config = dict(
    num_hidden_layers=9,
    hidden_size=256,
    num_attention_heads=4,
    num_key_value_heads=1,
    head_dim=128,
    intermediate_size=512,
    vocab_size=2048,
    hidden_act='swiglu',
    norm='layernorm',
    norm_place='pre',
    norm_eps=1e-06,
    positions='rope',
    rope_theta=10000.0,
    rope_fraction=1.0,
    qk_norm=True,
    attn_scale=0.0884,
    bias='none',
    tie_word_embeddings=True,
    parallel_block=False,
    extras=['local attention windows', 'gated attention', 'learned residual scales'],
    init='uniform',
    init_std_qkv=0.0312,
    init_std_o=0.0312,
    init_std_up=0.0312,
    init_std_down=0.0,
    optimizer='muon_variant',
    learning_rate=0.00393,
    lr_mult_o=2.0,
    beta1=0.95,
    lr_head=0.00775,
    warmup_steps=0,
    schedule='wsd',
    decay_fraction=0.718,
    decay_shape='linear',
    final_lr_fraction=0.02,
    batch_tokens=32768,
    max_seq_len=256,
    doc_mask=True,
    z_loss=0.001,
    train_tokens=228200000,
    max_steps=6965,
    dataset='wikipedia_en',
)
Each number is 128 + 32 x the weight over its row's rms, rounded and kept within 0 to 255. Layers, rows and columns count from 0. The size above them is the row's rms in percent of the matrix's.

# layer 4 MLP gate, 512x256, rms 0.195, rows 210-227, columns 128-255
size [ 97 103 105 104 107  99 101  97 102  93 100  98 101 101 101  99  98  93]
[[ 94 173 114 122  68 184 127 134 107 117 160 122 128 167 112 176  82 115 135 131 105 177 143 131 156  70 129 132  93 152 141 170 154  89 155  85 107 143 131 174 126 141  85 136 115 134 114 138 185 146 105 137 129 177 151 142 154  89  72 132 100 147 106  83  94  95 139 124  84 106  83  69 117 180 143 134 143 116  84 145 109  76 150 181 107 155 137 152 126 155 133 159  56  83 103  97 143 133 142  83 118 176 111 131 166  90 152 132 116 173  90  96 128 169  87  93 154 133 141  71  71 144 142 162  93 107 134  99]
 [ 83 147 140 135 166 120 154 139 105 109 189 148 123 147 166 157 112 136 134 133 115 131 207 133 114 118  78 119 138 144  26 107  95 102 111 131 151  74 104 155 185 189 130 119 134 140 176  64  60 102 102 106 138 191  84  98 137 195 106 115 169 122 133 121 127 132 122 114 179 161 206  92 122 144 113 171  85 103 160 129 141  86 126 108 170 120 109  63 156  78  94 141 114 161  98 123 133 117  83 194 118 159  52 186 156 117 193 142  86 164  80 128  73  99 138  91 109 111 108 152 118 133 153 153 125 122 156 125]
 [109  87 166 176 112 132 169 135 152  79 128 142 149 116 105 108 139 129 177 161  91 158 105 115 120 171 120 207 129 143 208 126  79 155 109 111  98 127 125 114 100 154 123  63 132  95 134 106 115 123 127 195 142 113 164  77 167  89  57 181  68 132 160 101 179 124 120 170 118  68 110 180 125 145 159 130 131 158  83 160  47 141 137 128  88 137  74 119  87 161  99 105 149 143 132 104  88 168  97 128 152  99  66 140 183  98 139 153 125 129 141 157 132 150 150 137 184 132 107  81  95 148 130 111  88 116 147 111]
 [162 148 133 117 128 171 122  91 124 152 115 122  94  82 111  91 131 122 106  56 142 128  96 142 157 142 112 142  98  91 136 137 142 143  81 174  91  97 112 169 137 137 106 141  70 121 151 167  85 101 148 167 139 101 125 132 109 102 122  75 131 129  85 165 155 125 150 143 135  96  89 116 108 144 194 124 146 146 163 100 178 161  56 160 188 161 163 162 176 148 139 101 111 146  80 108 107 113 137 158 138 110 123 158 170 124 146 136 157 112 155 156 106  76 119 131 133 104  73 135 167 187 136 127  88 103  87 144]
 [145 125  95 123 205 187 121 171  78  98 204 157  81  70 105 178 104 112 134 143 119 150 170 130  81 178  72 103  80 128 127 180 103 183 138 121 131 155 103 120  90  95 110 175 107 110 128 164  48 129 196 177 101 150  96  72 149 129 136 203 121 142  63 227 120 129 113  85 152 102 159 130 142 127 143  98  70 120 127 104 104 198 101  73  74 119 107 130 188 228 118  65 118 164  82 127  89 153 118 137 119 108 147 107 142 129 120 103 179 152 130 146 149 135  97  76 151  79  72 169 134 112 174 134 129 151 203 147]
 [111  74 153  70 127 120 150 149 142 103 133 144 149 149 105 101 100 151 119 197 137 102 129 153 198 152 115  78 131 152  97 180 141 130 135  68 153  86 139 102  97 200 123 157 108 170  97 125  96 127 163 165 153 121 125 143 108 109  91 163 113 106  85 115  60 217  88 194 134 144 127 113  91 121 125 132 158 148 129 205 102 114 194 175 155 121 135 166 147 128 214 107 163 127 157 130 162 139 135 122 179  99 141 178 119 137  74 184 120  74  73 141 106 142  92 119 172 170  83  99 116 119 128  71 116 101  64  89]
 [162 163 119 125 162 150 134  64 109  76 188  66 137 167 115 138 128 104 118 131 124 136 190 135 126 102  99 171 123 136 152 184  89 126 110 205 158 144 162 131 125 104 155 108 123  86 142 142 120 121 157 138 125  67 142 187 124 170  79 167 127  53 124 162 147  87 127 151 208 109  95 149 159 157 117 152 154 154  91 138 105  94  96 168  84 177 122 154 118 159 140 113  92 161  96  79 156 126 110 163 129 124 137  77 144 120 184 108 121 168 129 108 125 155  79 111 168 118  84 101 119 112 117 132 164 136 158  82]
 [148 170 106  45 137 105 126 131 118  95 158 159 176  96 159 146 122  89 142 171  75 114 111 107 154 101  69 123 116 131 132  74 137 125 124 114 130 115  91 147 141  93 213  99 140  92  99  89 157 156  84 126 135 191 119 104 169  86 117 198 168 138 132 105 151 102 126 178 191 138 156  41 144  97 150 138  88  66  98  97 170 109 163 127 132 139  70 160  91  70 184 153 105 163 126 140 113 136 192 144 124 122  92 109 105 109 101 135 128 130  89 100 139 173 139  94 142  65 107 104  96 184 144 142  96 168  91  61]
 [128 105 193 139  93 125 140 142 189 158 139 109 149 182 144  94 115 158 109 105 129 102 105 169 115 143 121 158 110 105 127  97 122 126 163 132 176 108 161 136 190 155  72 131 147  67 104  92 154 102 139  53 167 157 148 169 164  93 102 158 113 130  75 169 121 162 186  71 162  92 122 120 108 101 143 122 165 125  84 112 162 100 104 137 200 138 158 118 173 166 117 163 137 115 124 143 107 128 171 107 100 127 197 105 128 122 121 131 157  89  65  97  74 156 140  99 136 145 123  93  78  96 106  80 117  75  67 199]
 [140 165 207  83 108  99 122 111 141 134 100 122 184  82  70 124 165 139 140 163 113  74 101 122 127 150 128 129 171  92 123 133 120  64 153 134 132 136 118 180 124 129 135 136 132  89 153 114  93 121 153 148 192 102 106 100 144 120 115 116 120 132 169 152 105 164 112  81 114  30 124 105  66 141 229 163 113  88 170 119 106 125 160 155 148 112 145 183 169  86  86 157 150  89 100 167 108 142 124 126 171 147 132  99  87  94 141 103  99 179  94 173 142 145 174 102 128 118 147 168 120 174 125  95  95 125 104 152]
 [138 113  76 156  95 183 138 115 134 139 147 112 111  83 146  76  87  73 118  91  62 108 150 110 144 137 140 106  69 184 141 162 174 113 155  96 166 197 157 111 174  80 153 118 136  93 125 163 116 121  75  91 197 110 132 114  84 129 145 146 139 109  74 103  83 150  71 184  77 111 137 162 174 143  78 171 114 176 179 126 107 101  91 141 149 155  72  45 105 120 163  99 130 152 125  98 106 160 137 149 122 135 165 100 113 109 113  85  65 157  84 143 162 130 106 173  84 150 149 147 137  74  98 125 162 128 146 121]
 [ 77 164  81 112  93 127 147 157  68 110 130 164 128  86 129 142  75  98 185 172 109 132 108  60 138  97  57 126 151 142  84  89 103 136 168 117  77 115  84 160 108  44 162  99 116  94 147 150 150 156 132  98 106 168 139 110 118  90  96 127 166 141  98 191 148 117 129 148 103 142  95  76 126 104 133 143 135 100 159 149 157 133 162  92 108 222 123 111 104  82 135  94 199 128 140 141  76  97 137 153 118 175 121 116 158  79  90 162 152 123 103 117 120  93  76 169 158 112 139 111 194 148  96  85 114 114 136 144]
 [156 131  88  71  70 113  86 135  90 121 140 140 194  59 147 104 144 104 135 157 119 124 121 171 174  98 151  94 187 145 130  84 131 119 110 108 123 135 181 201 122 211 128 146 125 145 144 122 151 121  65 115 120 109  21 120 145 129 101 131 128 107  89 123  90 150 114 165 141  72 139 111 146 108 139 190 127 135 127 212 110  95 137 122 155  85 127 155 131 137 119 161 127 158 130 151 195  75 147 126  92 138 192 104 110 146 120 141  99  85 113  49  86 115  86 123 154 118 133  95 157 149  86 139 117 135  75 106]
 [162 181 127  98 149 161 137 155 204 133 109 152  95 152 124 126 117 145 131 194 126 147 143 155 135 114  50 227  98 141 105 152 156 105  99 160 122 100 130 178  75 138 128 116 130 138 136 104 163 126 151 101 111 144 140  97 157  96 159 144 131 202 140  73 132 120 164 126 152 149 150  69 122  69  76 144  59 141 105 172 162 114 126  79 125 157 113 169 157 139 157 157 124  88 109 144 141 155  86 133 142 110 163 123  16  97 115  72  71 153 146 133  99  81 129 157 129 132  89 131 139 161 114  56 132 127 132  81]
 [ 84 185  95 138  95  99 186  98 165 138 149 153 154 168  95 104  64 158 190  70  96 143 116 130 148 193 111 183 127  97 167 119 119 147  92 112 109  98 101  73 124  96 132  94 121 125 122 144 124 102 165 180  96 133 140 160 142 108 131 113 178 160  98 167 142 126 109 122 120 142 132 139 144 152  96 123  28 109 154 123 100  84 133 122 132 100 152 158 185  89 148 144 110  93 111  98 139 100 109  93 109 153  90  90 132 189 106 155 152  86 111 118 158 118 107 153 100 163 108 159 127 137 103 102 130  78  97 115]
 [105  90 106 114 116 176 121 128 167  91 121 174 176 126  71 118 116 148 140 122 119 153 107 111 116 110  88 125 110 175 143 141 132 104 163  71 112 121 131  88 127 147 115 149 121  99 196 136 184 127 125  94 172 196 130 117 140 110 147 143  85 174 154 169  83 177 153 120 102 111 159 194 148 156 189  86 167 197 143 127 162  79  63 123 164 130 191 132 135 134 115 183  70 173 157 125 143 146 139 122  87  88 147  78  75 128 142 113 148 140 106  97 224 131 163 142 151 123  53 114 108 150 102 193  80 149  66 166]
 [160 118 106  34 142 113 139 126  74 156 183  95  70  75 105 168 164 153  93 152 140 135 165  77 104 142  74 108 188 156 147  71 136 111 115  90 106 104  98 137 103 138 127 168 126 138 147 122 115 173 151  99 111 148 149 174 177 132 102  54 106 152 145 127 138 172 174 157 157 134 118 163 172 130 129 150 136  74 130 145 127 131 143 101 138  92 133 143 118 141  91  96  82  66  95 153  98 101 153 174 147 138 153 126 149 121  95 183  98  96 105 186 138 127  79  84 163 148 147  64 178 133  54 139 149  81 143 121]
 [126 111 139 109  85 137 179 113 106 165 132 120 122 117 120 157 120 194 114 106 179 149 161 144 149 106 196 112  91 146 164 104 185 121 137 124 111  83 108 156  95 140  97 160 140 170 107 111  92 199  82  71  87 128 104 133 138 140 106  89 134 153 125 209 119 145 153 184 195 152 167 172 172 105 131 152 102 102 110 133 130 218  45 198 118 145 101  95 153 109 140 117 124 134 156 166 114 114 136 114 144 142  81 155  94 124 133 143 138  52  69 243 150 175 109  44  97 108  94 132 159 138  81 119 143 131 106 163]]
# layer 4 MLP up, 512x256, rms 0.204, rows 210-227, columns 128-255
size [105 104 108 104 106 100 101  96 106  96 100  93 103 102 102 102  93  96]
[[128 100  70 127 116 103  99 144  96  96 107 108 131 100 122 121 174 133 170 131 134 121 170 190 130 144 165 175 213 103  96 131 124  88 137 144 126 110 134 136 147 114 197  91 137 162 114 107 153  78 126 108 144 105  84 122 134 178 164  95 112  95  76 152 124 127 130 140 122 129 188 124 117  87 192 124 175 125 163 114 164 215 141  83 115  91 173 100 150 106  87 120 131 138 122 143  82  86 189 193 105 127 145 196 139 174 125 113 142  59 126 148 128  88 179 136  93 130 154 133 140 130 152 147 154 147 137 160]
 [124 104  94 110 105 136 156 175 170 129 135 113 205  92 200 117 142 127 110 104  73 120 135 105 111 102 157 119 106 157 138 112 125  98 113 198 100 116 138 104  99 110 147 124 150  70 133 113 191 111 104 108 110 149  96  65  97 195 150 122 155 108 121  65  63 125 149  61 155 107 134  65 132 181  92  98 194 132 132 104 148  86 100 169 126  73 147 137 150 142 123 134 207 112 128 135 137 153 127 146  81 160  90 133 150 118 151 159 160 177 103 169  98 171 130 109  90  82 122 142 183 113  91  96 140 104 238 132]
 [123 119 164 148 164 141 132 130 174 125 124 124 214 123  81  86  80 118  48 137 139  80 107 147 117 165 117 118  79 101  97 133  94 188  58  94 170 116 143 132 165 134  88 135  85  90 125  57 104  75 168 121  95 161 126 157 115 132 112 170 173  58 162  83 135 142 184 134 184 193  81 133 156 125 109 127  90 137  79 127 144 133 140 131  76  93 140 141 136 135 161 110 124  88 112  70 109 137 156 116 112 118  77 151 132 151 129 101 117 104 133 154  98 124 114 117  41 116  95  93 156 106 171 107 135 172 101 114]
 [181  97 109  67 128  89  96 135 151 113  64 150 127 132 131  90 148 147  95 127  93 112  84 157 129 101  95 104 118 108 114 112 106 160 103 185 105 100 155 254 122 140 124 140 134 143 166 145  99 139 168 154 138  85 161 139 142 107 162  66 161 155  82 122  97 121 121 118  82 119 178  98 136 151 156 109 153 128  97 143  91  94 108  95 160  97 164  91 114 146 131 163 179 118 137  79 167 132 133 117 115 150 196 122 138  85 173 123 142 113 123 112 174 142 136 104 158 186 174 156 159 163 139 139 111 144 108 123]
 [128  81 210 103 121 124 124 125 217 140 120 142 107 215 140 153 118 127 146 125 154  44 127 122 132  94 129 136 171  90 100 109 152 134 161 131 154 160 133 104  66 102  79 110 159 168  50 118 218  77  82  97 109 147 109 164 117 157 146 126 131 181 174  83 168 118 139 170 119 151  72 113 181 102 104 171 159 137 128 156  71 107 107 137 152 191 115 135  96  89 126 170 168 124 167 115 112 107 144  57 146 176 119 175 134 150 146 108  61 101  86 124  97 149 195 137 126 146 129 129 104  91 123 123 157  94 134 119]
 [115 141 142 146 150 113 152  89 107 136  89  80 173 166 138  34 136  81 191  86 154 146 136 155 164  88 131  93 109 129 145 163 143  76 136 155 125 128  92 134  95 113 159  95 161  93 197 118 171  85 101 165 154 116 123 102 131  80 101  98 114  83  87 164 147 106 119  72 119 104 134 143 135 140 118 101 151 113 154 127 109 126  53 123 184 200 124  92 134 103 142  96 143 135 160 133  77 118 130 152 181  87 120 134 120 183 123 149 133 141 108 135  81 148 215  97 114 129 123 151 103 211 140 140  97 157  89 103]
 [126 107  68  99 182 107 195 122 133 137  83 172 142 100 171 145 160 119  85 140 114  58  90 161 168  57 215 115 177 133 118 143 181 157 128  62 169 138 149  91 103 182 111 173 136 141 108 102 153 124 169 119  50 137  91 180 136 130 104 159 113 156 144 149 188  60 110 100 122  64 101 137 144 145 144  70 119 115 130 148 163 180 138  75  89 168 135 119 126  29 100  77 135  90 105 136 113 201 176 137 135 131 171 166  99 121 150 158 134 162 123 109 125 109 152 148 120  70 151 136  67 153 174 126 151 127 131 122]
 [183 122 115 144 138 134 138  90 165 119 104 134 149 129 125 162 110  64  39 152  99  80 161 135 167 118 154 103 183  89 201 122 113 114 135  89 142  28 212 149 130 170 153 160 133 117 138  42 159 104 128  96 110 134  67 182 100 156 109 119 137 111 181 121 156 130 108 179 152 131 119 144 131  93 218 134 144  84  96  93 100  77 106 116 160 107 129 180  80 175 130 126 123 127 139 120 115 121 143 165 162 105  97 138 199 130 130 129 132 104 131 104 148 150 164 148 154  96 111  92 137 116 134  75 126 115 125 142]
 [103  84 176 131 102 127 110 155 197 126 119 115 123 141 138 114  99 112 106  96  78 167 140 132 139  90 188 148 110  98 118 133  99 125 134 125 116 121  69 111 153 171 109  65 147 112 130 181 130 119 119 123 116  96 119  85 121 118 112 134 107 145  97  84 189  86 196 127 119  83 128 105 157  83  95 109  96 139 135  94 161 180  67 158 136 148  86  96 123 158 147 126 119 157 115 103 142 109 146 127 120 188 149  98 148  93 145 199 215 162 135 138 102 166 113 113  76 129  26 134  58 122 127 152 131 123 134 114]
 [110 116 101 119 131 144 182 107 110 144  88 101  39 122 119  87 122 130 102 164 148 147 124 102 164  84 144  78 178 103 171 174 180 111  81 106 163 100 103 140 136  88 149 116  93 138 102 147 144 134 111 137 148 169 180 140 119 159 131 170 128 142 110 155 137 138 142 119 164 156 147 102 124 118  63 133 177 188  85 162 125 123  82 144 120 126 155 146 122 157 171 133 145 197 138 123 154 221 148 152  96  77 111 134 118  78  85  76 142 103 141 140 112 178 155 176 148  99 176 146 119 118  77 110  95 126 136 104]
 [114 148 124 200  93 108 112 180 159 135 176 108 135  91  66 118  99 136 146 101 132 208 108 127  61 137 129 127  68 111 122  94 126  74 150 164 135 184 117 173 143 158 133 103 164 121 173  94 130 142  87 119 124 103 107 124 148  88 173 194 175  99 145 125  14 195 109 136  94 116 145  65 133 145 130  78 116 131 122  75 144 144 135 166 132 161 127 102 119  94 136  85 175 101 107 131 145 137 126 123 100 111 119 108 161  88 145 123 165  58 148 137 189  62 157 142 141 126 138 137 181  98 129 157 109 144 115 114]
 [110  50  83 142 157 108 140 156  59 123  87 134 140  69 140 144 139  78 138 117 142 111 135  44 169 117  93 140 169  90 149 126 176 107 138 146 145  92 148 107 155 113  98  94 100 152 172 161 163 113 134 109 203 173  89 120 117 107 114  65 167 109 178 147 166 112 134 127 187  65 117 136 134 127 189  91  61 111 114 104 110 127 135 137  99 185  97  77 129 116 144 117 119 119 135 157 139 141  98 116 136 112 122 135  99  91 101 148  99 165 162 125 115 138 138 190 108 108  84  95  74 107  92 103  99 140 193 167]
 [111 146 128 108  99 108  99 157 177 120 123 147 164  21 158 146 107 107 124 140 180 134 189 131 147 170 136 139 181 142 130 129  98 121 121 105  83 136  94 139  80 118 165 135  68  83 111 134 110 115 100 164 168 104 101 101 119 136 106 151  92 121 150  49 157 178 127 155 122 137 126 156 192 159 137  79 158  91 141 140 181  57 127  80 113 138  92 151  28 116 117 117 151 171  92 170 144 127 148 131  89 118 112 134  92 146  98 108 104 136  95 132 126  83 205 128 113 114 177 114  93 168 104 158 102 138 132 122]
 [124 143 148 138 188 115 101 153 129 103 117 114  73 113 163 119 172 138 105 141 167 105 129 133 100 133 105  92 151 143 144 127 125 132 189 131 112  93 169  87 130 137 132 103 136 125  85 157 166 134 152  73  69 105 143 119 122 107 128 200  85  71  60 176 161 114 169 151 145 157  91 112  48 145  85 122 132 186  88 155 132 153 192 152 144 125 121  80 169 133 161 112  87 179 147 108 169 106  96 177 101 179 152 109 163 171 202 113  96 160 159 150  84 133 170 117 100 114 107 106 152 140 192 190 104 116 127 140]
 [162 121 129 124 134 141 102 169 132 173 109 160 192 112 150 130 117 147  97 152 198  37 133 137  47 107 122  62 174 148 111 138 153  92 165 117  78 118 145 164 135 116 141 146 153 165 186 157 116 134 151  93 135 152 116 148 150 150 104 161  97 131 188  95 113  95  87  64 145 113 109 142  60  74 139 134 167 126 174 171 139 123 126 158 135  96  91  65 104 129 126 136 113  80 106 152 147 123 170  98 143  76 140 137 166 123 102  74  95 128 136 186 141 125 174  45 138 124 132 118 109 101 163 132 145 182 146 188]
 [ 86 141 106  76 189 195 154 171 126 113 118  82 192 119 134  89 149 122  92 168  61 133  87 130 155 129 153 156 130 125 121 125 112 109 142 109 130 130 185 176 184 101 101 118  83 107 230 137 100 125 159 117 157 163 126 120 119 145  65  91 153 180 127 203 135  63 130 124 166  89 118 156  82 103  94 133 158 131 120 122 105 116 150  52 141 162 157 115 129 139  74 142  55 181 135 112 102 118 137 178 129 132 118 116 155 139 151 126 123 210 184 195 141 143 134 151  79 131 166  89  91 142 111 176 133 101 117 101]
 [164 106 139  66 100 123 101 135  86 157 178 102 122 100 125 186 180 121  85 129 136 152 188 165  70 129 130  89 174 147 140 132 145 131 170  40 137 144 151  91  75 111 128 135 188 163 133 151  92 155 153 111 117 156 103 138 126 141 143  95 103 159 147 100 130 144 187 133 142 121 128 153 153 139  90 211 153 127 140 103 164  94  96  66 132 107 120 142 123 101  59  73 115 122 168 137 113 131 168 173 127 164 129 127 194 154 110 173 101 104 146 175 159 114 115 137 102 151 175 128 130 176 112 143 122 154 124 152]
 [170 111 166 160 150  99 112  96 125 143  86 101  97 126  82 128  87 182 103 120  90 120 169 145 102  96  92 152 115 126  89 165  82 124 147 141  66 165 136 100 126  58 160 141 169  90 130 149 121  85 165 142 111  96 181  95  89 133 143 147 172 165 190 112  69 159 158 113 147 148 108 137 132 168 108 131 115 185  71 160 185  84 150 151 142 126  98 133  86 164 131 129 143 156 139 122 156  88  94 148 135 112 177 135 124 164 132 126 203  93 133  88 135  96 145 135 122 142 111 190 130 132 124  73 166  86 109 143]]
# layer 4 MLP down (transposed), 512x256, rms 0.195, rows 210-227, columns 128-255
size [ 96 103  98 106 102  97 102  99 105  97 102  96 106 101 103 102  96  98]
[[122  63   0 135 111 100 131 132 110  58 131 154 115 104 154  95 143 152 156 111 134  78 165 170  88 177 103 143 190 162  98 113  95  97 148 110 127 139 144 134  72 104 111 112 129 121 180 135 114 153 108 104 134 138  94 199  63 144 118 114 205 191 112 147 105 173 154 139 105 183 122 106 145 138 107 112 117 152 157 123 147 184 127 176 110 131 158  70 122  73 109 123 115 148  97 166 131 115 113 133 193 130 116 104 114 160  66 151 169 118 110  88 129 154  83 155 128  82  98 134 148 122 170  99 143 113 110  61]
 [142 144 191 205 102  94 145 179 147 205 159 124 132 142  80 138 194  95 128 122 139 124 101 104 152  85 165 122 126 174 115 146 148 102 128 117 144 119 106 142 117 141 118 127 122 139 136 125 103 146 104  83 152 148 171  95 132 129 133 155 129  97 137 111 116 127 116 105 169  76 109 146 104 188  65  87 167 133 226 161 155 131 130 153 151 163  91 125 125 166  88 113 138 172 146 120 151  86 108  88 138 141  58 138 107 115 129 130 116 107 117  74  87 168 166 169 183 148 100 115 143 166 156 133 144 131 182 123]
 [133 140  89 121 113 117 102 132 144 153 187 111  74 153 179 153 126 133 124  79 152  90  88 126  97 138 130 140 183  93 119 107 158 133 113 141  69  60 101 111 106 173 103 133 134 110 166  48 135 186 139  89 165 138 123 113 130  84 168  70  90 138 140  41 160 127  52 167 150 121 110 125 155 160  98 126  94 111 129 203 142 113 129 180 188 126 133 142 145 111 147 165  26 107 167 150 167 159 161 154 179 128  93 157 150  97 156 100 105 180 116  95 139 108  85 111 196  62 123 148  72  94 100 134 126 126 172 140]
 [106 148 104 141 112  71 121 169 180 101  75 113 114 120 130  90  47 141 156 115 142 135 119 114 122 140 125  86  81  74 163 103 187 115 139 108  70 160  87 177 188 141  80  76  69 143 164 107  96 146 138 131 164 158 170 192 104 133 157 148 158 132 160 165 102 131 112 105  99 123 106 131 145 111 138 105 157 169  94 123 112  85 128 215 180 139 152 147 122  70 157 121 166  95 180  47 135 110 119 117  84 141 121 105 124 170 211 148 117 100 142 175  74  93 118 144 173 128 102 108 160 119  84  99 151 112 126 180]
 [ 96 105 123 113 123 151 167  97 210 169 119 101 146 148  74 220 158 122 129 138  43 115  82 125  81 193  77 141 102 128  49 114 171 155 135 120 161 195 178 101 150 125 102 144 101 147 125  91 109  49 125  72 143 126 141 116 110 117 168 107 125 136 109 128 122  72  81 145  92 158 104 157 130 106 128 118 111 128 112 160 115 137 133  94 123 166 123 164 117 164 163 128 135 159  59  95 132 128 143 103 114 165 104 159 154 164 158  99 155 170 145 142 148 135 126 111 126 162  99 100 116 120  88 156 121 129 187  92]
 [139 125 133 102 181 112  91 117 145  82 135  91 125 154  71 105 148 153 158 108 113  49 123 179 141  98 172  87 166 141 128 122 126 148 161  99  44 153 122 209 140  92  80 132  86 180  87 124  69 140 199 125  99 123 149 116 157  94 104 155  87 153 133 130 114 185 101 139 139 151 133 153  89 132 108 145 130 156 124 119 167 150 136 181 103  86 121  93 172 105 114 124 172  92 144 113 124 165 119  99 213 105 106  94 123 100 138 100 141 135  83 102 130 138 151 145 105 159  93 133 122  89 160 185 123 103 169 116]
 [ 85 210 179 120  98 173 186 171  97 106 120 113 151  66 164 172 195  98 103 190  84 109 123 157 143 158  87 156  86 119 145 132 132 165  78  78 152  85 106  84 130 131 170 101 135 144 132  88  90  86 140 108  39  99  93 130 114 170 181 108 134 174  70 152 194 146 130  79 139 121 125 173 158 126 113 153  95 147 162  77 150 155 160 107  71 122 126  77  98 120 163 143  49 128 156 115 141 124 132 151 148 106 138 100 142 162 107 131 153 103 118 171 114  90 103 137 144 125  89 127 140 144 133  70 127 147 225 116]
 [210  84 142 112 129 108 145 157  89 162 154  95 147 147 176 153 123  66 255 124  93 106 126 165 183 159 169 159 107 176 121 132 112  26 108 187 129  96 134 109 110  82 145 162 139  82 179  98  95  98 110 133  95 152 141  85 119 149 125 152 155 125 143 160 156 147 100 112 131 138 133 185 146 122 153 162  83 103 101  96 132 143 201  95 123 133 129 135  92 134  71 113 119  77  63 104  99 139 150  90 156 149 136 168 150 160 124 154 141 137  91 151 174 142 138 173  83 118 147 108 138 110 120 120 122 113  74  87]
 [146 104 121 179 145  75 170  75 139 110 122 150 122 176 111 230 128 126 120 125  89 157 151  69 147 152  89 142 126 134 164  82 138 124  67 155  82 136  54 154 154 120 133 150 127 138 120 132 131 145 199 113  77  74 102  53  76  75 159 153  65 133 118 104 174 151  76 138 106 132 132 125 109 146  51 180 164 141 128 157 106 133 146 184  96 137  89 109 166 131 179 110 120 151 199  81 119 153 172 113  94 114 147 110 158  98  44 142 107 173 103 132 141 132 134 172 118 138 123 132 164 177 160 105 158 147 141 136]
 [197 104  94 124 185 173  88  85 132 130  88 120  62 100 136 147 107 111 187  85 124  91 122 169 115 165  97 100 184 173 141 123 153  59 103  84 101 117 100 153  92 115 124 171 148 138 108 167 123 130 135 132 102 216 149 162 147  99 109 170 170  93  75 154  97  87  65 123 144 162  85 198 177 153  92 109 155 134 164 110 150 132 134 162 111 162 132  74 159  61 111 115 197 168 137 140 106  45 147 182 150 156  77 192  88 100 105  83  70 139 142 144 131 108 108 117 137 135 156 150 125 143  96  68 117  99 105 111]
 [159 129  82 118 109 156 146 122 134 141  97 129 143 131  98 173 108 154 166  67 108  98  75 218 153  95 153 106 105  54 153 145 121 112 127 108 135 157  99 105 107 116 171  94 113 109 103 145 105  83 102 138 119 157  98 131 134 122 151 194  87 135 153 153 144 127 161 146 150 147 125 123  92 130 139 136 119 126 133 148 143 132  86 133  34 150 153 136  89 189 137 177 156 143 185  92 135 155 105 167  88 169  67 105 165 103 171 135  87  54 108 126 172 157  94 125 138 117 104 118  88 168 123 120  69  75 100 159]
 [152 159 112 123 140 121 151 151 136 116 147 109 116 173 148  97 121 142  89 155 139 126 129 114  88 140 197  92 196 136 136 124 107 119  78 162 151 108 137 152  96  88 121 152 126 160 164 167 141  67  81 139 124 155 130 144 105 106 165 141 115 117 102 177 106 112  76 123 123  78 120 166  96  76 122  99 103 146 135 178 147  35 131 120 150 144  95 152 155  91 117 109 143 164 135 118 117 134 141 127 112  74 134 106  93 109  38 111 112 131 129 128  98 105 123  72 115 133 115 142 193 150 144 171 135 121 211 141]
 [123  93 105 122 126 163  70 108 163  80  80 120 177 152  90 117 127 101 114 157 102  98  88 125 157 164 190 161 118 155 121 172 196  78 137 181  99 101 154 112 109 157 170 115 163 147 132  52 124 131 134 129 140 127 129 141 111  65  89 139 170 135 116 135 115  68 125 133 160 131 123  63 102  94  55  93 163 173 138 131  99 102  92 161 138 162 167 174 170 147 143 144 176 122 118 120 135  68 129 112 101 108 139 148 143 122 174 122 135 168 168 124 194 109 123  88 163  88 137 176 106 150 163 139 147 141 147 109]
 [147 149 136  82 130  70  84 122 146 163  92  75  96  93  91 227 124 160 138 101 170 124 120 141 124 135 135 135 121  90 120 105 121 148 142 178 149 150 102 100 161 131 107 120 125 176  86 153 111 142 122 111 105 104 191 174 127 124 134  62 144  98 125 148  81 122 107 118 135 101  96 178 174 206 157 161 132 168 135 188  70 162 171 166 150 136 125 114 132 109 135 140  52 144 170 124 201  52 101  83 129 121 161  33 151 144  96 127 143 191 123 155 117 145 142 147 129 139 167 136 140 118 116 168 113  76 115 104]
 [133  50 143 154 178 118 115 177  96 136 104 118  93  79 130 150 149 110 129 163 187  77 152 178 148 138 133 137 142 180 115 168 150 148 115 163 154 158 123  84 153 166 144 182 177 112 164 133 107 100 127  90 127 131  99 182 110 142 119 126  68 158 140 168 126  74 124 123 108 130 146 112 130 141 155 146 150 122 145 116 154 113 168 147 191  76  99 155 111 140  95  88 105 115 138 104 111 132 131 133 123 119 153 174 179 122  64 131 123  79 132  97 158 135  77  70  74 130 142 140 133 146 102 136 119 149  88 174]
 [109 179 136 146  72 153  87 164  86 114 108  81  99  98 117 173 161 116 147 172  93 147 124 164  97  68 164 122 151 177 157 124  90 165 140 122 151 148 179  62 138 133  98 135 174 126  91 135 130  73 126 135 111 180 131  71 133 155  80 123 150  88 170 137 128 116 101 106 128 158 172 136  90 171  96 185 143  72 174 107  80 119 122 132 152 111 155  40 114 157 121 155 168  78 101 113 107 150 160 162 113  81 210  93 145 104 110 102 167 128  76 153 182 123 155 113  92 169  98 153 128  80 123  93 137 156 130 197]
 [ 68 168 111 132 135 133 137 158  93  66 223 112 150 176 162 109 162 136 170 132 124  88 100 150 160  75 123 154 110 114 157 112 131 112 149 184 143 132 121 103 105 156 114 105  62 121 148 189 173 117 118  95 136  98 181 124 125 159 140 125 104 202 134 130  96 148 158 124 138  91 212  88 155 117 136 165 142 158 146 173 140 108 134 118 185 139 135 135 125  62 102 130  70 136 100  94 158 151 155 179 122 135 113  83 122 136 122 152 120  48 120 155 160 121 136 101 185  82  53 170  70 165 101 120 132  95 145 124]
 [105 104 177 113 130 126 166 128 126 115 115 152  64 104 194 126 149  44 119 176 123 105  91 115 127 178 159 104  75 121 100 127 147 136 112 116 150 117  89 123 118 110 106 123 115 137  97 152 172 114 113 170 102  99 154 135 109 116 148 173 139 133 191 162 147 173 117 144  91 152 168 142  94  79  89 138  73 101  70 206 118 127 131  86 151 136 171 106 149 102 126 107  98 114 123 125 106 182 181 175 113 129 135 114 203 139 133 149  73 181 141 143 149 147 136 130 136 129 137  84 141 169 118 114 105 101 126  62]]